config = dict(
    n_layer=24,
    d_model=128,
    n_head=4,
    n_kv_head=4,
    head_dim=32,
    d_mlp=320,
    vocab_size=4096,
    activation='swiglu',
    norm='rmsnorm',
    norm_place='pre',
    norm_eps=1e-05,
    positions='rope',
    rope_base=10000.0,
    rope_fraction=1.0,
    qk_norm=False,
    attn_scale=0.177,
    bias='none',
    tie_embeddings=False,
    parallel_block=False,
    init='uniform',
    init_std_qkv=0.0442,
    init_std_o=0.0442,
    init_std_up=0.0442,
    init_std_down=0.0,
    optimizer='soap_variant',
    lr=0.00702,
    beta1=0.95,
    beta2=0.95,
    weight_decay=0.047,
    lr_head=0.00593,
    grad_clip=2.0,
    warmup_steps=200,
    schedule='wsd',
    decay_fraction=0.874,
    decay_shape='pow',
    final_lr_fraction=0.05,
    batch_tokens=32768,
    seq_len=256,
    doc_mask=False,
    z_loss=1e-05,
    train_tokens=159000000,
    steps=4853,
    dataset='wikipedia_en',
)
Each number is 128 + 24 x the weight over its row's rms, rounded and kept within 0 to 255. Layers, rows and columns count from 0. Numbers have three digits each. The size before them is the row's rms in percent of the matrix's.

# layer 20 MLP gate, 320x128, rms 0.215, rows 127-160, columns 64-127
100:140146082117124120159125173132145150110096130136138146143059135085142128130165156097133104141129131113092158170132132125132112137111097124175113097126129105170110154122155162130113145120146144
100:105117126157091171111128167086123112099148170088159055104109152138126137129129144121127104143147098110138169100129135141144178117130143130108142110158098110147087155142109114108122126170138122
097:082092102140106055131079148126113121134164101125165140108072155143132131117121129139120134107114140151147161117148147132135060093171147172116138141121134115153099161114152108158138155146102096
102:154085091125153144126133116131131140122153127108114100100110119110134148144124124099121135158144115156125127130108136118137135142156129119126105132084121155146053138167090118113128120124120137
104:048166119127135130108160095134117141166091141134139084118126120170174164119065121143107122159128140121168096121120153110139152124156139106093154120113151092113153158118157172069156113173110112
099:149100137126122137125156139147092127164099168140108125158095144109112134149140132127149113087136143104125106140085121146106117143189090075139142126151098159143118160140125139128138136115141111
103:088130116114121136096125130128152080130127135134150158119117110139180116115106147163152119110128084099128136111112110111124125165200123132131127136118134116129123113111094087104089117128154106
095:111116075137145134080136118098101133131144129128101113160092117122153132184117128119099162179119159155140173104106100133126137130136140169157135095158168134103141129138107097092122157112150162
103:151144137122142143090095173153157102084098114114130145140137096115120187119119147112094105061163116127126129129094122148130145124172128101130098140100137144109121130123131107143086129146139106
105:111105127149110169158138088110104157115189094115082119099147128150114118123098138157105095119099139090115140128164108108124139128140082111117123127166163148178162133142159091129098117137127094
096:120098133146124080133129155137145194105137127066095123145150115113113075180089118098101162052121136098137151169095095110138109128156130133161169133115158105110107158112127090126120131083105128
103:132154115153167132114112121139104128128129078135174125114128109095124106152100139123156119113105103128092106103153109177166122149104106121161170121144099141136162170112129145125114119115095128
097:074139134117123152144146128124118146167158131138156136140140136099145134139141080128091132119072132137104146090165156148139153109157174112108137120115088112102127139106105141117156113116163145
099:134147145124138140135108171118080136153117083130127174071119154103092131148146110125146102148104138120144160131113107142120113163165123135111094177108146101124168149150136168148118144152162138
122:107142133100134095105113113122090129138151121149124139123079113083152166140196146133111150154103108165111133061120146141138127132169130117144154128128089168132117116155154113137102119172094124
108:114126162123121116159099116121120061143136149133122106115123160098135163113114128117094100136109134116135186120092141156168169147122107081115127108128085144153088148165147151131100125153173124
096:094171168143117118141099104094159116149119163099170137139118124124116135151096124087123111142098118098118192130136147137126168163133117148164105130111100111122133146130173147160161164162116159
098:158115140141120152084117103101107108170115086126085139141093191120116111157115101144119114126087126115116119137122115121145117119143131125134108154105084139127098145110162116136104147133085107
093:109123147090141135109157110161157146103168121080140135103129094113125093107097130072111125126156098146142098138110165142144155150141159148142123145134145159140124152172120125140079090169137185
101:105126107140149103157111125129102134133161114132164176147096175112119158125148132133120139135128117080120166136164114153094126140111107170097150121102158132160113109134104160126176088172146144
092:127109080110125136125124126117151162142100101125152143144147139156097133170139129137139086128160106093134099125154135139085136123150113100128142154140164097132126084117090118131102165130120166
093:128122147081137139149106133099117161108108093121113137134109117135106110109077156137122130091104136129149097114152132162135154127204157109134095158172057081116105115140128108155063109082125122
097:146156134138134135148135124159134108148116127151136132082092103117104133105083134147118140134115071132086106122170130111121121173150110100151129127122070153166167148129136143078151145109127118
103:122135143127132147122101103112103147115140139119161113105117141116101124141134152128100083133068070126150143096136128142124159084121095171082126147177154136088123109134116091105131112124101173
100:111145154194137118148125159119163142119105096126146127122129090160093169129118101146082150144095134106139104143126098102121107127136153095115168133120135117107143083156115097109118126140095151
097:127162144155137128180149131111147107115162161137100136151138120071131061147123109142122092141108149076113128161140165145132124108133111117151152113114145168140121153133119104148122148126091147
093:133161089138142126178103138132081177146142086096117099162118140141116158107131124079094102154125090123081111141076109141096123122182124145129114121165128164126152153089118107109062140139138135
094:104116171119133147114130126132105140144133136151139121104120100171134128164154076104134143095115180148141119149123173164135107105154128113130132143105158115161119114140113161129117149121128126
104:126114141118123162147136148115123069114120122136164161135106127121076144110142127145140135177084117131136119125210100148139091127121129149105107097101185165132147125132102116091112152129089134
109:105123108122133137141116129111145119087100086156114129099156115133119126097107107083113052115111100104086131101138114103138123112130156125114137120122129093113099147077137147144124100153109096
096:125101137181120118111101125132135120150112129176141117125132105122123138159112105127171146161136113127109098141134136127109182135098183120153142101146179136115114165180121143146094144171120164
091:151116147150151137103127135206148132161119135090166136117110089147134149123129129134140121124124108108136153104100147173120133116136136109134115143162154145150124126141063135110125124143109163
105:137121119146183122150127176128094123143092146127122124105107111128128174151172112122128129127134125176153144066118124143105113152116101140148093131145120121126111161165139150158103114147124124
101:098102098121137131143135153129144143117128138132129179097136093130099118096115135125151147082136096128133150128149143140123131112104136115123057126112122127101122076099130092116123096117086128
# layer 20 MLP up, 320x128, rms 0.223, rows 127-159, columns 64-127
098:122134108126100127141151115118172134097099135135131163155071096134167123138168114090154108137144146096106161146143141096138137128108123127140155139125149112122144155128116149119118119174114120
102:133080143147129092099150125140105147136124088141106131120142146137161170122065136149153128105097132101103123122116129143114121134088149113085122148121068121141127156137104154140152112091132137
091:134130124098142109157147097163161091113132142150129144134067110150139142147157152138117090112121173108138075143150096136099135106103099126072130084125131109167145128129103166124118147121145127
099:127147165160141149164147154147138152128126134104146113108051115155172145111142147106130121098115159139115137120188084163117140154121112108110142154155131078130156165123159119118085164148114135
106:147083143107115145118109165120138129147138143118108161128175112112149139132079127153100161104124152100121117142135142125119146122108132122136092101139160123145115111120113123147142139166143177
093:072114107119141123118146112130148136119079146069107128102156122098128152155111129098120142101144141105109126160136142135160153117107170144111133150130131088108177115167120077196089098139120131
110:123127156103105139143148148132111145102175100113116111132150150118151141144108119125083132152148181126084143109162146102152134085082123156127144121127117079166148111115133117152115108125145076
095:177106174141118119148143096142105152133101135147136167103144083072147111113122166142090128141124138171121083132122141116117124129082126147119144138122119102126072117132141137125165120140149133
103:092160142133155125142118150153088192170160115122155109159132175184111134122150124154150101104138108131162099107098126133170133147161125176131154129150141109139150157120149159122133119106120087
104:200148129119113093105124141107178094120129119106150154087141131140152141146141132129132145138113121114111170107112089149149133115179132129130188146144119105127112168116108096133126147134121134
100:112154159132191150150121117144176177125120076144110139117120139145111124136115116136154093161126157089125094135143152154120119141106116089126074098143121139115142138158151128106105123176129132
095:150104145136164102145122108104122154142100161129125142144154128162103138084100132149102113140168118131115177145117174123130119145156136128094102147126130144077066132102110139113120133118144134
103:135124091093115112124116085097155135138158112147129141137163161098110130113149109137104133100103116158092136071135090154104101180153114119089153150128124161113111138130095146132127129166148138
092:120104103082101104078119078137145162175143142144161103142105144141114150110129167110100132169095102164128114132134146150137165134144135128089124117145096135146149164183119160117098120136086183
115:158099132123096104136115118133131111152129173092155125148121095125134127121133101135090158138108119117083131117100147139146192130144114134131137117087171104089129127160154108136094115165094148
104:140093098138165112096137125164124105142139110090138128112214151132185132159110124148134152170139128150099126115112111175150114132164125093105133126129120105168132128105120112149142125182129131
093:138166166197119113135080127094148153127140138108130130109122127135118143122125134126142157104132094138122165142101131134176157122113129154148096168122120089132126076123117147110133143102118108
102:127135124118136110094100133141139135170178135182086113131139088136142132139142149089129105125143129137128129127097125135080110150154147128145132118153159150122175107142129149166136132134182135
097:131140120076115140133123107108108153124103141088117124116069140128140122127098148106105135137159099126136111165113115162097120162139147107135159126100143091114131166109122145094105101158156118
103:151120122166109085133152178123148138172128123130167103149110118131141115134140127148126107106093117072123160073108132175124172118154116149104138115143150110124114087147142125128143106112144115
095:122112155128161118128181074125123149171130101121144134136171130146160084104112089123135142095108118135200098121124129131139157145151097101117087119088144103134156086123135139099132145112154129
104:137084118102162139121142130151167155147162097135099149123096145130115140096141137158111133109144115139155122107142125163076084144106123126165137150103177114119111129120129154112119171162169134
107:105141096122128114135175123114116114150081107175082123103100153139159122136134149140107103122162122152100111144122145125134096124127162140151106131125104095141108165151144124175114116157073129
107:127160121139116127151088115147109084138157129124118098145155127116117115107151161176134119099139168141089137100148110121159115117117163114102125150116169097156146126153098084171115118101121139
100:117156130112149155111119082162113122084130155136107151116095138150141114092076144098151132116121100121109144115118101117138096123098114062159117116124124100118121136105184113158136123156115089
095:114116147099122136122117138115097132116116113110104120121074099175110104137123131088086120110140108131137109135085168086055125121110121171116097136129106143156125117168129099137113142155107157
099:106141080143106094107112122139112130138140162118099159103170106099112094166107143105171124118146132127123133119164191134114120091139088133117150101156097158131174101113153055096134142135100105
101:134122142123122080105112163119174139147130150142088092114129128119134189128162111141134137136098149152097084126148139078132106127164124109147103147119153158109100116114085102114097153154146145
096:135122103183126121118123133149134097128100119130093139128145107104152172145170103136132152160169074169122161134082075164101131144164086152102110093148120128140118103098140138161156147123125123
109:120091111113152136114139144131161160103096147094094129136110101101112124112156157173119146110121147169099144134137137125052160141179133107157109086149119155128128126152118111143095153153121124
095:135113112135138128146152126130110077115139125130108114106112108125129109157137116105157159158157085110099092120113133139129153159069063120130142155084125121120114120116103138130128130109105128
096:110130113094151121157140121103120108113119141149099137097181117136127076137159112131122124099118138170104163136106079103103129147103121131138100143086104145137123150106163141111104165142083144
097:126108173141097111134127154159098167125095115122141132126109117134138114162138113129120145111100164150098092083112117147097156137139161143113172119128124109100093136147201115127133136149108113
# layer 20 MLP down (transposed), 320x128, rms 0.221, rows 127-159, columns 64-127
103:126115131147137106109129152154082133132186128130159105125102111114111102112196128157106092116127125145170123139130142139097128148104167156139130095148159131127137140137137129120143094114100137
102:089125101173106166148136142138170150169155147126119137132128135111142112153096150131117110109121153118119104112121119079094108171132096105088131116122100135100112123131125096137139107118149154
096:101132125163133131122127095111151166190121149155109065140123120130136129154143139136140134132148153131161111106157122089111103111120119052123092111137108126109140166159095116108103129074139137
104:117124115123091147178146128114112090151141133101130091153120124108156122100119113103129085095136142142128073115144109113126077173149151150111148149068138171122147132097121133121123117091130132
107:128097125152119150147101124143092135091183122110123080141130146075154119143073107138081150165132159117099157124127122171127147138099151142149064094152156129122128093126119190140136169064144137
095:139144111137104132116150115138141164145119117148162141091154111149145172115098147107177154132116099137123115162078127125123135136160123143162077147133132145106127162094187077128135080095139123
105:138096181110099101132115113121084136184098132131113137102120113112125122122134125106144125125096122115108145156089131140105109104098143143111101133122152102157158141093123103163124165109114138
090:111146136114101157092137144124133138145130181114149135115130140142151109162150128116162100143099133130114159134125147159122121126137121098085145195075112101083098133163124082147132127122108110
096:156137104091149117156169056113142108122116126148148160095111137089117105091092114151132107138108084137130124140094092108114129134147098125102146135142097109095097152160080075100117151105151107
105:134097106116094141152149145106158177176160146113118126127153117108118122089125180070109145114095155152103116107119120125117190140091125134128117133088131133159122085122137113145117134137164094
100:104140097139123091161121136107121140117102133110154094160127106141154125112101123139113124122140133150108128150126160152109112074121100101073168118104149129087123175132126156134149122127183121
101:094122146159119155158179164081174084124111159123080147114101114105125170118124100146142139131175128141087132120131133127106135125140110110160130147135153146151122097117138127098125178133099147
099:143101104142153108117137115121142122136120089086119161107116098145171128098225157131158133120122134107130137103137097149127131142129103134137127113138125160103117142170088138118108113116107103
098:144137118102149117122129120098124105131112103138115170167123109145104145083161079151136113108153095148093108104146140138066123160162170123117105114103121122117090087136121177143151071141153122
101:108135116114139142146135154120128125135103124141145132121120141138148132125000120138150109116134158140155118141100130150104099146112134154130123162153156126133113139098117128080153139124123113
104:130135112128141174116108131103121124162150118127115129115114166163088156183091089113150117128143100163117171133131158151155109140102097139119108093166116111120134146152132131143136119113122194
104:150161084153160107120163134143130125101146131138149104118186162116106128105140144107110146129137148129136133156138113121109125123146118131115126153160111125105145160106078104144115130146147112
096:114114177074133143102122088100140092141114128147140117168144154084098092058122149153084116115109162161159126139156138131145127127122137149098127180124175115140127095111086129114111130139126129
095:140164120112166123114154163129103135097117109132160108114116118119130130097110113097151129119170171075128145133126093156187105140141130138124140125122099095102106104140139126126150167104147105
097:110113158156122118180111132149108104101133116089143154124089123168113138127163158120142166123171170136119120114132139119123132136165097090138156209113120124147110103137122137124173118155107124
096:133099125161124111136124084162139132144140138132099062133126126133111169138095113075124139132130109162139188141168125106164138152094109117138109114135137107126132146123108102129138123139089118
104:115114130120107120135122145138150121135116144171127140155127146118181132174079114132119107143111122103146117141081147108128090108130128143145125105115082136127098097121132106152138097136102111
104:158144145099100144142133113149110120122066131109119124096101097102137143165068155161155155152151137158138105062158128119087144138112158128126125146154119116130103106091112102100136114116117111
103:140115118132112125128127102141156123132130179141095147134092186158131123106087115095094127043109138108138133144176151143099107144109107111121121166098102143139144152086158099129111160122128119
099:172165143126131170130125138143161125143142127140164107169137184130127132086143144138121139102139123112116125138120104107103090122173134171108128102132128111072131089119144124163128194152122119
097:104152126127163107169104129100197101135109128177153118173165146092144121147139150131087124161172153114131111164148152162119142126120112096138167117100139095090146130151158143111088117130127112
101:124114101087119052142133157153099105136126099140140128145124132122108142131155126125093169166120160128127139168112146136142164131118123126110129128152119130105131170116152101106146131146125146
098:152135116159134141144137122137136137138150132141140121132120141128154134091081115101124082176184109144116120098117160152113189151150129085134096156124125084098155102130128123129152132126113151
105:106162152123156112132157129137123145154167159095094075102150130131210081132115114110125168115153124138170155152110099141099125105141115140088093163150149118071144111116099143177148125117153117
102:120098117152116136137121131117115119115155148115125086154158119168085099134124146111144148140114142128141133201193153144146160121170161120141127139169159121133134137167137160127108136111129164
100:094131133108135171044129129159124131137097121130137123110099141087201152118151126115139090152096115162140130144135128134108132114136136125114119101107107142128157128097125156137070096112163108
101:138154128157099138125116098154143119157090122093149114129105138119126102146084117158163122132114076100103163109148142119139145172161137100084151107105143143125127116121129134130104135088130129
101:150105129116101121134158131132129112138137144089125114146134133166118117136201126122131114097144143103105119135107107126168108128106150132089117099152135135119128107112147130089153170112123129